Weights of a small GPT-style language model, trained from scratch on English Wikipedia: tied embeddings, 907M tokens.
Each number is 128 + 32 x the weight over its row's rms, rounded and kept within 0 to 255. Layers, rows and columns count from 0. Numbers have three digits each. The size before them is the row's rms in percent of the matrix's.

# q: layer 7 attention query, 320x320, rms 0.059, rows 0-85, columns 200-239
# k: layer 7 attention key, 320x320, rms 0.0591, rows 0-85, columns 200-239
# v: layer 7 attention value, 320x320, rms 0.0476, rows 0-63, columns 200-239
# o: layer 7 attention output (transposed), 320x320, rms 0.0425, rows 0-63, columns 200-239
q0 128:111139103164153064109134166134129157128142126191129104109174135094130159118096127082179104105113151084084078129153138140
k0 123:126093152216138161130172095153110137206096135078165110064102208149142087139166135146128156136111111161119062094110113137
q1 122:151134110142151058141137170124051122127141122145105155142086151129114128158117195117135149125070099163162108129121132153
k1 124:127151117167157095179184124158095134125136114100080137115203159129109146138108147082157111144100101148123150116158119109
q2 112:177104148105187106111099164131200101125117118179117157186120114138132096120137098136152111112130170106134083128122093155
k2 116:148148133159094116153123182045163155099172075135124103124138132196155102141103131145188119050143191070089117143151174148
q3 120:157120129143157127122096128136100123112129158110133139092189115146111096162069116130156124161102102107096136224161120109
k3 127:129141142143105142107096113159098112180175122047099111153116106137127095187145099102127153101069151135132068161138133146
q4 117:168138148146132128120112055091128114159078140182062062104164121074118188120115110091155122119142098158132200156095152125
k4 118:122131098140120095164122143145104084125123154084149118151133113121113148175145105168171103148149144072141128130167133126
q5 123:141115155121101106153124193114158095163111111164126082140102131138085115145138138092125140141170092108119176181150094130
k5 116:142133136108142087108136151102181121154116075108091156122104109178140130116147074149138115133119174086133118051131156173
q6 107:160166086163158139150086200163163127107166182173071109111118194160139111130145132166099134153095121156122169110134130073
k6 115:078192094168129108124135100121102143096153176129123033130138108148143149109129148069124135108183160122162096113113140084
q7 134:113134118129067099156128119114063135126110080078112167230193102139149148178135078111152128156134135135080138137165126157
k7 115:147148171155124129132071130109132101112126125130128125209128169103111127150120162149169095097147065151167064110097142136
q8 121:090175114108151077120120164113149089112135129203138103183183164116086146089150126200122141186096182126081107153177150141
k8 123:122153089180086113117068094137099146126158118077141181094191094143152096126091160102070120167117059098114128133103131124
q9 125:139103118099110107099143105131126152129138144116151111124089078128144147111139093102111181147146147162096134097132128103
k9 121:121179170133107181163125096200090114126100135117082135175105102135212116149090122157087136156081166098128143153073097164
q10 118:133071123125145156119119180136124189087176108066108177147122192152141135143090156154123132109185167088111146149132108132
k10 123:129118131151098117201097137095138102161152124080117136098064144133080122142118130077092088117062096109232149155123107101
q11 115:155165160131035102108158175068096150176131076107167111144118110130090154117115145172170112156140127175160174108111138116
k11 119:122194101136138154152093117184143130193064140127059142024168100177178130148143173132066138143132118143135179154101062154
q12 127:160145124128162169151123134114106153144105078123118129146126126166156142083131093198138121166136135079135125079126109122
k12 119:130155098172126129082088095074154154141134183146160161102087159157080121057182163092171122124128142188163126213106144108
q13 117:142070063104094119150112171137107076187108132142150081086187087116099180109079139165085075159167132173095180110123125139
k13 119:126057185122170140163112136170096087150098148125156057131137148148134104147151167090098185071145169118168123154116118163
q14 124:148193091099080090146106149148077171146109191080144207138082110112057142104172105156130138115146141154073150160115127124
k14 122:098163154096070126082156147105143151104108139132114164149113091080099075170122131154044147105166136068173112121174104112
q15 117:096122128098128105159149167124115175108154124050122091127129176139083134136107121148101167160136073198147153106152107082
k15 112:154088166111141093132157139135172108130089114143089114159142066139089105138139110122150141096143139144148107131120110140
q16 122:127126044089109159124117166125123134163135125114141093054123167094099133125109156111111165136065142076097142169160122114
k16 118:172128202154142115094111088093111130132177127116106094145157095105144157159079140137167104128160121157160145169128147133
q17 127:158097160114126063113149098068170123164137179156131088161148121126128121122115147162159141127097146108117132132080156125
k17 120:137128113103136118093179202156120156086129102143139152088140095077093107152126135112125181133117084018154094145166099119
q18 115:113131117139070157111102096145204090106176147094106109134031160188151125165154106101171158126108173134077129108145097164
k18 116:168101105146158080191159109118125128101112149097141080139108145085081134127157099171169176121138093110092095090144158052
q19 119:169099116129102114106082102143170114116129089117107126082084099108178114154130099113128118164135148126103121183153169115
k19 117:119129126133129140176146128098187125150076143106125102037083108078174098086064102123152171147031092118113104128150134179
q20 117:098164100145073132128181129087129155069105106162158119104135084155160114142072095128078129193139060109046038179145138119
k20 125:110120111122130077142157122174132128201137145133083133159151149104167110135132120148155196166130145126129087118110099159
q21 112:093171143163157098145102065140073107154163096093080148128129141108126131180088161141073184185127097073113075160130072134
k21 112:099137152180147150039153108164196135158122099169105143117244160084108097187146109163073059129098147120163076138142144108
q22 118:143123131168107112058114114097159033139161079167101140079074127134139108163140103088136148212116072100114170133094111124
k22 116:154173070175148113121125119122157112125137104103086115135101155180124127129135169167162138170109079117168079103129143128
q23 114:127106174136106115132131094106134181140098127140155104166073101143138061116117138127090112117129134134138163131107119147
k23 122:161153161114129169130102123167070082072153144110098130185094126117139123172141070103128080141156176157120134169152137080
q24 112:112156129154090119103147115072157160104110125121128166167132161128111114059123128117136152147129161176143131132097111155
k24 115:170127164125117176185128108136122106154118113131150122115036166084114168137159119086090173142119148136095151128100158127
q25 122:154151053088113109114199117172124119116160120060135063134168114119113128185136121107096151156110123126130201120167087117
k25 124:144125140121124095183086127129131099155131097174112119142157115169146111094130109083151096099123062115156093061146139134
q26 113:148084201109161162072122159159177165109067160131104136104165104105134195149090155149094138125153180092118163090080093164
k26 115:123082155150138171146110094104117096159107039124112152122154066169142081093136095170162159109067132110090118169150152134
q27 121:146096129098073094155163176136154117138159095163116130123147083120088154081108141156163097085116112153124139092109118149
k27 125:139103142138115143124097114106155088129123109112167147181116156167090100122168132092104103120147131090114116159153126119
q28 120:101080142148130141124134114159158217165118106158184067109178075109120167127147160074128084154135131081168102142116062069
k28 126:111133131109121116079148086086080123110128176130146132070103155101149102099142122088137119151066126132129141107105147098
q29 120:104124145111131145162101139095122115117154122156122102093218115161110165115145137101179124183180120085113138117163155075
k29 117:132109142118110115112181197101151189095144146148159120120062118122127057079123148059070124138124128109121068121150107142
q30 115:114128115170150101121121178129143110137177112107084118157111137161079097133138164104072188203059134066142126124095141155
k30 119:127159174139127073106136077132085142160096165123107195185126114081146072175138121147143116074154097163136106190082164097
q31 124:178140118133121124148126092157149101108177157118090135149133157152096128000116135162151208158123105189137083077136148139
k31 123:135120127127150126128159123177140113093163082055162150082150100134160142122174110112166098095129119049117128129148162135
v0 135:074099108096111110110114173163096142127121136129135106192156058156143163095131102072164079153100179147129076117156093131
o0 113:162136063149159066128136128113150131145103134120117174137128177168141103208106119128128123147135046096065172146129113179
v1 129:118133155128153074150102157088078112156135158074113069137104132103147065156167102146131128142121121125132192164155147116
o1 108:147123120103135081162209088109122121127109124100116159166139161113123119160137118084126162110106159164164098154105113135
v2 136:136085127136115141105148106087084153127166071089101109117116141067165128145132133104139127151075120131139129137134183090
o2 114:153126140125133108189109188117165083127166111112095167189124102120105133103206145149108195106125136121125125089150120164
v3 147:107156135094128123125130118117132132173161135092100112114096163213196128137132181103074171099150117124112113071144129148
o3 119:151142105112171138088112174099142103071118118128174186162064114099123148111125097122146204154113078148131096153111117152
v4 133:113122123092147116114120086090080153113137088136179156094140068114149129096108097151174072079122133083126148137067205066
o4 114:166103145102144155160166140146119122153125172132163069150076162116117113155145085146111143155139077097109070093150101082
v5 146:164119156122170115151135138077142159130151146123177112143120197069176216192159104147179101090147131086109164193125160123
o5 115:108154123121111113150076127120145120077162078133173132116114104163154132138144141125055132131083153136150113085059139143
v6 133:136110123104137160064119085178143108085109103117149130167145056066108112188123087100161148086163129169124167122106066117
o6 114:111128139124206137135123150151066099119141145067121093072146183112125150114101124166118077166147087063163145120188122122
v7 135:136178082151165163104189155168119123174113134092140153144087168081163127096084146078094183129099127138136123171061157160
o7 118:127090157157130074120125102154137136122186141150164087093150176189151105132114114160173092067123183131166095087083094143
v8 134:091176111141146100132110086100133157141092169119152181145119068048125092121116150075105143086104101120126070101100213122
o8 110:142147164131093156106105139148136054125134120097114100104152224124145105215113122157105197157140158150154184114153123119
v9 141:154156161103132132212120066138125074120135087156191140136136165133150168103170140114094127117122118074062190140194141147
o9 117:124104058153094149123136164174180172075184129134101119160093162105089088159127154219102164094073129234151059164055148105
v10 135:095062157095029132172036132155124180157152053175134086095120096138168149094137116142096129138110140097106116117109092136
o10 112:118136141101168149088144130121133128127147103163110204091235136105145129195141116125143175136108014147095131136135136138
v11 143:185187145088095163065131117120165127153062176118189167140105107145079116143127160128127105096154122165160114114111156120
o11 117:156111060163158128213157162156123136174129103183102048078136136128160117086120081142183176192123141087067146122167134135
v12 141:163151132142139133161126129150112101184116099157132147095142093129113176160106119097120193128149116118171148155095124136
o12 116:132102129081105120146064100126150069144142094009098094126156086140107159154097155147103131128148197111110055161107140126
v13 134:140094132121115103175100088108073158130095162126171090113117152125157123102159120165108145148188028104098166123076185172
o13 111:154167095142139119148146147150160158135154113131108136159135147164152118108112134159205131099108213091157109152164162138
v14 137:180171130145104084093201173142148162138126080011091109119119127084089135117089145167108127111132110137145155170130061123
o14 112:071137108146144124154115126151148128108134222209090158145116095104134157104142110174201140137164090106087079111113119123
v15 143:124149125157142091113133093125146149096125155137094140129095119180117083111119164138077136139200196151152159086202130116
o15 118:099143171175102160148194086119135089212155187181107133082132088101121114173129138136142057175125073088131121122094130110
v16 143:080140116072126174131178143121117132081129118123137140140127096149158126098131092141110111086102146100115125127128130082
o16 115:156085155140172142053174084125155119163138092098146185109141135148156162092163086128135096080120039153119136080149102200
v17 136:160147195163113148172247126137138082160158123191074141117138120135106083155146094126096164149067098086148101183119079110
o17 111:141074081091123141048025129105092177074116096066123094150149097160130103133084148119126090121206156066118120033126097124
v18 146:106083166169094131075164115125131113112151148124143143096105106080091106115088070118123120109086082193143088113053130143
o18 123:105126141124150138156071131139120125161119083087067146172156217099090137138104116098159158163123101092136146113108122108
v19 133:126141114151167156132083121106115070136169117122141152048080102087113114113137123134071127107120136106135106144155117111
o19 114:149096099114163145115131131111166155171158136129098113141151172108121133131133127185188141081113128120135138132149143150
v20 140:094167145157096123194095165143165146101148184065100111098112075144110129113138165180134176151087086092117133122090154135
o20 114:178148127075106135137159140117131104147133147193083122142115172131147151132101119110130128145090164187157084059096135109
v21 134:056141141144098131110151135113115051149106128178108187138094103106164109090115146135085168109154109137112077112093110154
o21 111:111159107119158121071105108113114116143170144093097107161115094074171099162147107174137087121133120084155144192089108134
v22 143:098085092128054154140147153139133148152099089069123137161095164145135130143086155105166106111105134109115113135145097165
o22 115:080158116129146118094039129150183144087143183126108108070124099147147131109117132147058156195132094083108190139145136135
v23 147:120123152108139111165081107150099174121128120153100104094124092165127120084133074148101162145136157082089129141103167138
o23 121:141144112101159118113131129139189111111141114046105125084108110122113111111143139133140150104123067118164068125136143114
v24 138:071156188118074139095133158106134160129142074083129120129121161094134148150196186171165146126072118069129144151175130138
o24 111:113121164139138114189124069137137140117130122152128088170100099160118099156145087110131121113125124189122082139083136193
v25 138:109150143129186061111096131129138070127136123176071069020141085180129167203143158122112111161125121133127125112135124107
o25 115:084168082142068158147159121110061143164149099161167162174126193141125120147150118115153114102136115144136131132090157118
v26 138:123102079135188126147140086181143053134130068109117108077134083126117121154168186079111144117139159134030134122155114144
o26 109:118119109159087138171125115115154106150090213110129134170117139148110149145118126127126067158134067132108169108137148125
v27 150:113090137147169132142140115086158140131090107178055190052158165133135147182131143081160137080115164115164189132127101113
o27 116:164110126154053067136116191143080127122193119090127094159103181087131117107141154124125116177176146184115106106141101131
v28 138:084137151135123115016076088137107144139096119161148107125108087091143120138172136101139180165147154074133117109060161129
o28 117:101162157071173161150249164194166129144149082058117124140067165177122185120138118102122101104157141130169146167119126163
v29 139:089164169165102096164176133127176111106202147115128118138136156143080074109093114112127120131156065126190160086118154177
o29 109:116139042150143190158041152102132127154129185103116169084116133083088088107111108136157173112155164154063140170150141127
v30 152:138117163128057109182154078120136120110107164089073132136147095140105108147132117162092074122078061076137121102047086136
o30 115:101092103120156129129163179128099141145183124147155152147094145092103169150136134148152117131164161112083107164144116148
v31 140:093158174137074115104156139083150125176125102132157152113129093109158134214071104184118093158116144146088137123133131094
o31 115:118102128147157126159115148120101064074053058152104126099061179171145102162129124124218082158115171147117133150144158134
q32 083:103152161103110169146097139142130140122137150073169177093085056141114121092139148138167135186093115206135130145162103100
k32 077:112046101186128148147106122150128120140158066104037127080156159155097104112122120102130127122158122194132119080051164136
q33 084:171095144110133155189066099125141097143175144106133136190128153145146112122098123097161094124164126100200068105102093137
k33 086:126123118138151128134117124143155130093086076078147136145135121086162147147147111111138122117175170062114186120146203152
q34 089:079146115079210169099070138132028135112150031140140065108164115146129103172152154122127159143094161124110139142127090117
k34 081:128138092108140135090128095103133133143062103097103108140117112110185118146112150185132132123083169132117124069078135157
q35 084:119163117151086140122092170052164128148136114120096140139152101079129169102112139132149163137074133111104116136171084175
k35 085:170116121104161150112095146155184099033124071083096098134135129152132135140198110177051127124139159101117163093162121155
q36 085:132162116153138189105122110119063218113152077125117141171197121159130117152136092119097059118117128080204081212148125105
k36 079:142114149056091099072175165120166147111139176076149164132154105133195100131150115104154163072123163152121146128143168131
q37 089:161071117123119148050102104144119072091157078130116109193145151117161182094110121132121111147137092178086150138091219210
k37 076:145148115077137153109095126119129120090129167150089154097149142121086119150163105103081128111106075173110100184132135081
q38 087:150160103133121132151123106204086079140171104147095087103115149166161112201107144141135095075158099109166162104201074088
k38 083:151120084140128123094151126187090115194137087145097121099178165143153151130162141148119095047132160081140135140058087069
q39 081:104152141099103086154160146160135150182100146130109168103156145172099140149173169104118129150095133148138164173107104109
k39 077:154104131101097107175185105178125159071112121168162079146112105101134125105094184120117135094054100139113152129114163124
q40 085:087109175085106162130214114075102117133138136167134083114171104107134139103164178161103171160125075146168167144161160105
k40 083:132136166128146067128077244119171121171126128120126154131134152116133224109149138130118146145159149107111149109135095143
q41 086:129126087174068101149140175167142112058144073141132055176067120171136125152120072170167194097130055129073120145111142151
k41 077:111199159155118178136137150103156131154122121188107117085118143124100100146134130175136135167084117152149115140111064086
q42 083:155082141123124130193159162108080125165199108077114142096134125110127127161164090141162120138206144165148092134141130110
k42 080:166155124095124139084104123188141154144167186135172107166105149080156132117106111183092123125127147175105121108117126156
q43 089:160162170189170076136114134177089111120065140199163191121155115137142120128156131127078119130132129153210116153155136128
k43 081:102166120121144119119104108148129144146145115171132188074150095141130158129125164116138098107121089137150143132145156134
q44 088:129068033107111193099123108115128154035126128036167122100184145158095111148148091162166102129147118152134122080146153114
k44 083:176112220129113143188168130164176122112106138125098125154151124124161100075188123145169122138142122074180145121148166083
q45 085:150133064127103131139110153135107134117143127104081081161093086054151178132153141155111080156099134120086115129114103112
k45 086:128089121120071175108130126141121109132131088133095122127098097129092114101108112114072141160105101129086118172175150209
q46 085:111151108112127060143126054145090148125151061170172163120111167112126132103093111161149116122118107115092107147148134114
k46 078:123145108111120176071133099156162125122044130121153117088144190073091131085105147141130159163112198132092114069138086128
q47 089:066099190117100068057134153174101083144149121162107121147155128111139182193088062116098170187068175143122099183168133127
k47 087:195147089111175112144100173122069112046170110106145133185112091143111143162132146157107114140178124121104115166146157183
q48 090:122158092150088119100120103135059119104112053067127088110147161170176126091178159113136127119089151157141135173125107126
k48 087:136124128098167140146176130087105088133132123111142159108120117146068081160085121123138117155155103102158123093114155072
q49 084:102105122218144129062053157185084142086115105142077103087133150136147127155131129159149156101056130119109118133068115080
k49 080:175203160090156141104147106141161175146137090117130087115101167107118085088145160103179099114087127217123080155199106116
q50 082:190112127095104132079112173085169215175120137123110140126181136128124159156129141127176145136127134079100130126110133093
k50 080:118130074090119083088136171101153161143152182157128127118141143120135187173107145108092065179149138116049125103141154172
q51 080:162131077129031167121108108119184151117122146156181105142111139086121148204141074109149102126130110149146135088146120113
k51 077:124102160159144137147125194150134136145142089148164132117148183124063104083176083182097163074180061075098089132082114111
q52 087:169121116090103115130112116142131151124129108129132157117125115127161153112140089168132159139085099203129146112173083097
k52 081:168151118094097109103154097175164105131120098129069144142146141071104161159184108124131098077107190092143112123150152091
q53 087:097094091164192123125117154116189131133090111115109142223111079160101134119122105117110180175139163161064196144200102093
k53 078:145183137128143142104125110072139135152177126170125129124062113148113181111128177124065155122114145101143151100085100092
q54 084:059133182081136089139169069107067132150080143152147091102173115148129166144102130055152080126116095153138090112151077143
k54 080:155113125178126116128128108071127129166170126106170105136051136054111096126074121088148112134162105166110154114063137109
q55 085:177086101160108104130111225151115210124061080088183093128117127138114132113162081116083124155120117225163070187135179183
k55 078:153134072130166156142113077127077106123154125162081149131199141101125111142142131162127148138178133120140130099129156137
q56 082:151113085149154102128110117160089164181149117134123128162186158106113174139121143109125051124174184208155071100115106192
k56 078:120100133097162099114074159158171030183147107141111106105109085090102113133098108111129145063092070131133082106128161087
q57 083:152152173075155086194116055138087104135121153154190097150144075142154052086133083109198195159140179129128142072158141133
k57 079:126125142122118119155091112134101118094193074111158193117087114119140120125083085124075096173103150034153132075176112068
q58 083:113149169100128128149113137158141099113147200090184101164124118115080187149113114097137123142123148173142169132180088157
k58 080:111117095114083170100119112151106141113188097119163142195150098152093166129091139084136095162171150100127102132134114147
q59 088:123164143070073158085218112093111135136176161081179134135218101087059078148141162179130084140080114136130099156105137146
k59 081:168132111118095117143116175142110165130144157115149126119139154107166055109134052150067123164179087075145144148151095212
q60 083:130114108135154147126147090124151120136078121053127161104080083202117163136133109157129184152131150196146142177169115110
k60 074:157124059109208108077182148190131088118168122141119090089116107152165135068119110115094124115118128054095153122117128091
q61 088:160136072123151068072112120158141157159088080116055078091137151108174118145124157099149145117084158169127109164137130128
k61 081:164152139184172156105171165117129085165048153146116154148126107121174118113099200102134175136143107183122202116134159155
q62 079:075085137095143116126116115110098164154207099124104130121076112121168170175158193118077152164125151089156167169155173157
k62 075:135132152144164168097097108049109079113064143113122087044135089121097135148167110129106123150085118026183121087105102137
q63 086:153104122145081099109104130093097134130106118149149114120133159110042160052127136149197084126146099105139108074193133135
k63 082:151170105133149121140183173131145140133194172176118144086131132095015083145130102164174190148121099080145113130188082122
v32 060:098144152094109132142150156100086148093154113090088151152049147114169112127149207174131126125128124120100121106114122177
o32 082:170116091096166112116129117173118087108150127151129152127177073232081164120144090128134095107158128128110161117127122129
v33 067:158123216104130149144126127170062100191139143089156138125080096090142128102129165074138147207094086137099073119048089128
o33 088:070110147167126118134222146125149108070101046111169132178112094144118169152126152154116069122134149145165106123119200147
v34 069:098120110147155138106108105185132129115132110142102166100168114138138138163158159129156137155137095076179153114106107101
o34 078:121113150103073104141110141099108175083098122132101118103111088145112110182143111148124144152158099156131132103115111160
v35 066:128076149157124113120154159093148089111097112141147151115127144122136116112069167119123155143151125148189143128107170094
o35 074:106150093076107130140157108124092203138175145089143133101114149081114142152180128141158114118137128180116067129133089121
v36 059:079091157159163132071110102162169120103097135102062140118166122097150210095143155145161111118148120161111126123106103133
o36 078:087201145103109165111124171113048204131166134145196121168110096152156119118092164102094102100141109136135157154155200140
v37 065:143136178159076106114085182135169142121121104203180144088090128118086162106128113062150108185111155169123100089205123148
o37 085:099091095091136127111102100129177146141154142114093085177158132126130137145118121133134086135167102132163173147121132105
v38 066:179178069110165089091140148132181079161150111149119103145090151078136138122188160112127083202135146094141090157143128094
o38 086:117087136193046141124169124160150167100165120122123172173166112057088125075092137098134094143155106134113102160104155155
v39 065:159081155201161146187096158066131149152130137128102132118169126118091129105102157086137136193109160028051138152116104147
o39 093:157104117023144110139158102166145137089156122154119144130138136152119153153138106210189074133097131200173100118119157149
v40 067:137145083142164178129074125162125146125129138153068118136168151136089118060132090110062040141083066113141152085156085149
o40 086:119164144146106111165178158104187110127108066157157150127117171135159152166117162140114160125186156152141125134118112121
v41 064:103175077200146157169106125087130081097144128159132113160134115144106073105148140061134109189188122191119146150147164155
o41 085:156132113069100135128209112132137184141175124171144122070121174117136136162085141228137169092113097179183104156128123155
v42 069:168148112108187110137128147141100126146217125098062106136145087171167148110121109152123084164101087141172146135146096090
o42 090:089129127094110168118111125135130132077102135149171114145160155136115102176120189085146170103172074094138174133095181153
v43 065:131129157177159109132103192107207154072106145177159136134128158201204159095151142117086118139169106123102164174157084127
o43 086:113095129106156112135156162165064078116117122084144108107124134089108115156135110151144131112113076059113116094117124123
v44 060:124111188137136106136108131109185097147159122122153111145124140121105114123111134110163099081057077170143141094131149147
o44 084:191092213114155105128122143166071119097138124125091182160127180199135171088149136127093090132182153099164129111096127139
v45 061:104131077135075127093147133089146122147139163130164119072095097204152131125120139114163173175111149104130095112160137195
o45 080:200126177127121091096176165157140103141090116040112136247127143105120113152126116153121147135107129097156175147102116078
v46 062:124165127076130130077124143185071167135191160116132130093086110109126138091065105130118170135181125112136109130150108041
o46 081:126103104186107136188061087118127139111096079147107105096136130139159090141105166125113141136163102132136142165138144152
v47 063:124119189130145080113110161160137145154105126137107147101131096138164085102135075120105139084181144153115064122067121132
o47 078:162158093099102127109135099114118094116101131192141140097103103130087114155087174145132161137079168180077079179141153124
v48 064:122158092087146094069096128152172086123099101151142032078154094143071138142044143154119072119086108100114136134187067124
o48 082:121100138143157130176149099149146166189074123128150171121073163147154111090152107099105092147136166175139142145145145119
v49 065:168123119119100094137169154116116192137134157076117142108135092121177181165179106137105158081126142158130119130103168137
o49 083:140130130132124165110070080159106165077130107159175064163064106099106104102093147098106116130147086129182150176123120130
v50 066:189127159077143112112101113080136131131154144121128116146146095138084058121105156143171147198131141184108123085104136085
o50 084:105129089100099189087113164128155111114047091123071142138134107183138181086087182114110181149078162105112103128144139141
v51 066:192136148178097075166124134171138144127105162119105124085127108123122124119158131139139129088116088108100159126139140161
o51 087:128128149123175131135109116097162104128077124134081088113148138079079110098129095100103114143115188125142119145114101098
v52 067:125109157104202135168115131138084154136160142133175098147056099173150130119139147118104128116152117112098117129097102123
o52 090:135123135102179138172156113141073182113128121106124167092127111159090174126115128136115154181142172170210151158134133165
v53 065:082103155121103136124088130150168159133116068111121112130135165158082120126104204099163143154106139120071104143110098098
o53 083:160180147142172086076143178099144092108130158146091208106121173109142105091132089151144113119133119170129136193164158147
v54 060:150121109087135152111086154123135138159131137138133065081129144150112164143162157185167127145131127089196102129114161139
o54 079:141081137119134076095194149151197087111131117131117101151155119112097099142111114061113128118107173119061149136148106132
v55 068:130158122091144206129118106118093121167109151146138080122067113118148179132152149083119075120125151090090152179181100180
o55 091:147129190183136145148169155145082143076166127143130173131206148119158087186098115068125124139134105131144167141087156115
v56 064:121104112142116126112107160158106121081076150190203110117097065089157084095147132080104146148114150134133135142112100151
o56 082:126163131049074143150111076118167157150118096079084127118090181136110169145086113122112098131124102178110112142152109154
v57 066:140067079127090130037106132100065142118158043185079125151168172160111154104120140094102099096153146075139127131123053092
o57 082:138218067126119128166164156147128105099069143073161145133102114082120069113101139132132100129086226122084121169109173152
v58 072:122168093086148200121156142138088139113173175161102138151168099223134113145149091120169149132160101090146116144161098108
o58 088:134157141129197104163088120133131096117125110095151145091092140126105105141124144103084178124167125109209136144078137091
v59 064:219170157123070066154176197108126094073181078122161208116101191109163122168143136158160128107130157116143133141107132152
o59 085:103122082177218148114169117143165151157051105110153121171098103144106129122150118079152187153145107141165121094143144109
v60 068:110172177143153196138146096145147161095162141112157096157209114182161118140127154089147098137176152063153158165153105118
o60 091:103135048135175164156151123111084083085140141137150178147110166149195108115130126197122210097122145123134101114081140153
v61 064:087117173133057098169160132123106171138077144152152145134112183206129147086128101157134165131133114093111196081075212138
o61 082:100137085126146078155113085087134064125126123123117124154118107073115105133105124171161150088147164168145068133177122120
v62 060:111139108145093129187178071163101101078100063103096139134183179047159121171152159104125115119113108149127170081148124131
o62 082:113149158127149170090096172096141181175170129143100169080101126170100121119150124213144122145176115088156152147108115121
v63 066:134223129098140112155141116160096169110097110079129122168155133125109104141078183166125071096119106086089115161162149082
o63 083:129077142130159169078117078134081083172157147163125156156074078129171118116180096009078191150118149166175151131112158141
q64 093:159130117107119101160135076145131083038162084112086161145099132141135151163081117122212130078104178160128166132132108126
k64 089:135122173244098138157135109098131112127111162141097136162084137118124126104122094092145111111060076129132116124171109100
q65 088:130102141188099103111116108145151082103129143205121189124082128092143112120119114120151084115114085115117154122112108085
k65 090:162110121105142099093122110108112098138158160125065114123109126116116100159099157155130104089156143085126102082107126149
q66 091:093178148138123101147132085132093150087135170205138137167117114154174085148103128144146113114183124117143151176161077149
k66 080:107153125167148154123115136134107109184081094095126161147104197133151086162099152139089100143162163150098154227195145184
q67 094:096114131217112135128171129131177130128098120149077092071107222074080116093098138143173146150118156192095149136110147133
k67 087:158110148079131089176142151112153153138066106145147123170131094126155136143075154119155122145108140192154106167114140131
q68 091:106150093140158112115107131114084149090167129148113128116108182136069094152140145187076116138172126127105134186134093125
k68 091:144093110171119138149123133108136138073146126104085143127106148139138118211165143125171100121163052054184131090129133091
q69 094:102127124166152113129083079162099108103104025148109107075124145182084124138099137158164171093115126128150095151127123130
k69 088:116140108123109149124123115091165139133133148154133147170163133047111138186158134118118111126133193118049108144112103146
q70 105:087148126093110143139062123109183096125183183156166124163123075120141110135154085131115107160169065113080202075138132136
k70 095:113150161110089144169068144136072110101152174120139130152178107124122099146148126113120066110126099059170117107161070149
q71 089:163156145092174129105141108106136105111136135166068103146144149154091139098122147151106068128155121146139139121121107172
k71 087:129128153119125156094179146107071087039137103139068139145153134157154140174091093145080091154215174135194171104108131186
q72 092:165121167167142124093165150113137079116172074049085108144139151177163096115085133226142087104144182128097111122120146129
k72 088:128131091082123092122116080176084165086118170114166182190123134172142090144087109098161036140126135099108099182084146106
q73 090:101124179106124087114157108127130135096137146138137136144108141097094143160128144094132114174104124115064059154122123151
k73 083:138154155151068065123152158159076160100086113090125147092145155119173125168120088130153117182086067129094172133171079127
q74 090:116121171113142137181144082185143124146068113094123121153138114123136162140080139130087130120100141212135144142126054175
k74 089:146118147085155078177096136195064099141144090184189071181158113147144168156114121156055132132092133132158145158124113171
q75 093:100152118110167115094147090131122151131171121103054072169196120116168134170116183103205175073199133125089106105130156132
k75 087:164132113105151098065120137116178107130135092130127131112160141111126109106152121114157100132110137125134119114160082095
q76 092:066101187147142146141140151120117173119174169117109158137022112108138146089167138097084099165082073166095128164080131142
k76 091:090139145111150138152126140186156137131149149115108129116074127122173106158099141111122131162114150167124133121074142127
q77 095:109165121125144117209089159115178086067129107113079192078078105123124110128139164127083116127165191129123107117132153130
k77 084:110150152105099123162131130138139107102105107097154142140065086140113166174167126120176177098124117103092175118145140109
q78 092:105144061106064155083165114133101118132132151137160137123116104130140113100171115177143110140131122119114139081087105160
k78 087:112141133079090119074133104116105151130100138112115117152143121143130132133121133096048098148166136136056196083093105100
q79 091:118100134129124182139098169097099050138139111138188103132126118088177179109142082148142060104135103109126149126149100123
k79 090:102102104174142194153172108152140089138118146068135101154081121125163123093136139133162109135141175097134124087117101133
q80 093:054154136119103182128132123108083131178161120185165115078150110135131146150080122193140126155090110241178106132085185173
k80 087:099075113128102152147150146148093153137136191170145135075138148133235135084154116118118041134152160166089174122105119107
q81 091:131087140108079117087145116109093058123136087153166113123191120144133096200116112099094097156129082222094168155137150156
k81 085:117131146150070150117112154128059139135186206124106118209166078099160098124095166093137119099131085110116122130147094120
q82 097:131132107139140117144171095128143123169159140124150159100196187104096066129122120087191129121120107136170144190118095091
k82 090:130130146143113076116132089173180148157139122125107026118132108130060144136128115056130124185131101122151120106131105124
q83 088:123152166218138095114157143135110208091160096114112162162156153090139108163113151106143186118109085150141069113136136132
k83 086:144148109149118117113175144126082173121179149138093094101208123120118171117110136120145164066093169130191062148124094125
q84 096:134091125208138206141121134078099123151146184102110112180133121149084162148104119159097085106149136099154175099072139144
k84 088:126139104175127155144096157119105165104134185141103137092164175119169152129086139081120094155155112205052217084152093105
q85 089:113136159103179100068146126102114137136099108124085102127171149115094126144149110086121214171136141156167136109155153156
k85 080:116115116138157130130140159158107120112132198098114119138177099140083139149142100152136188113093151157075098056197068143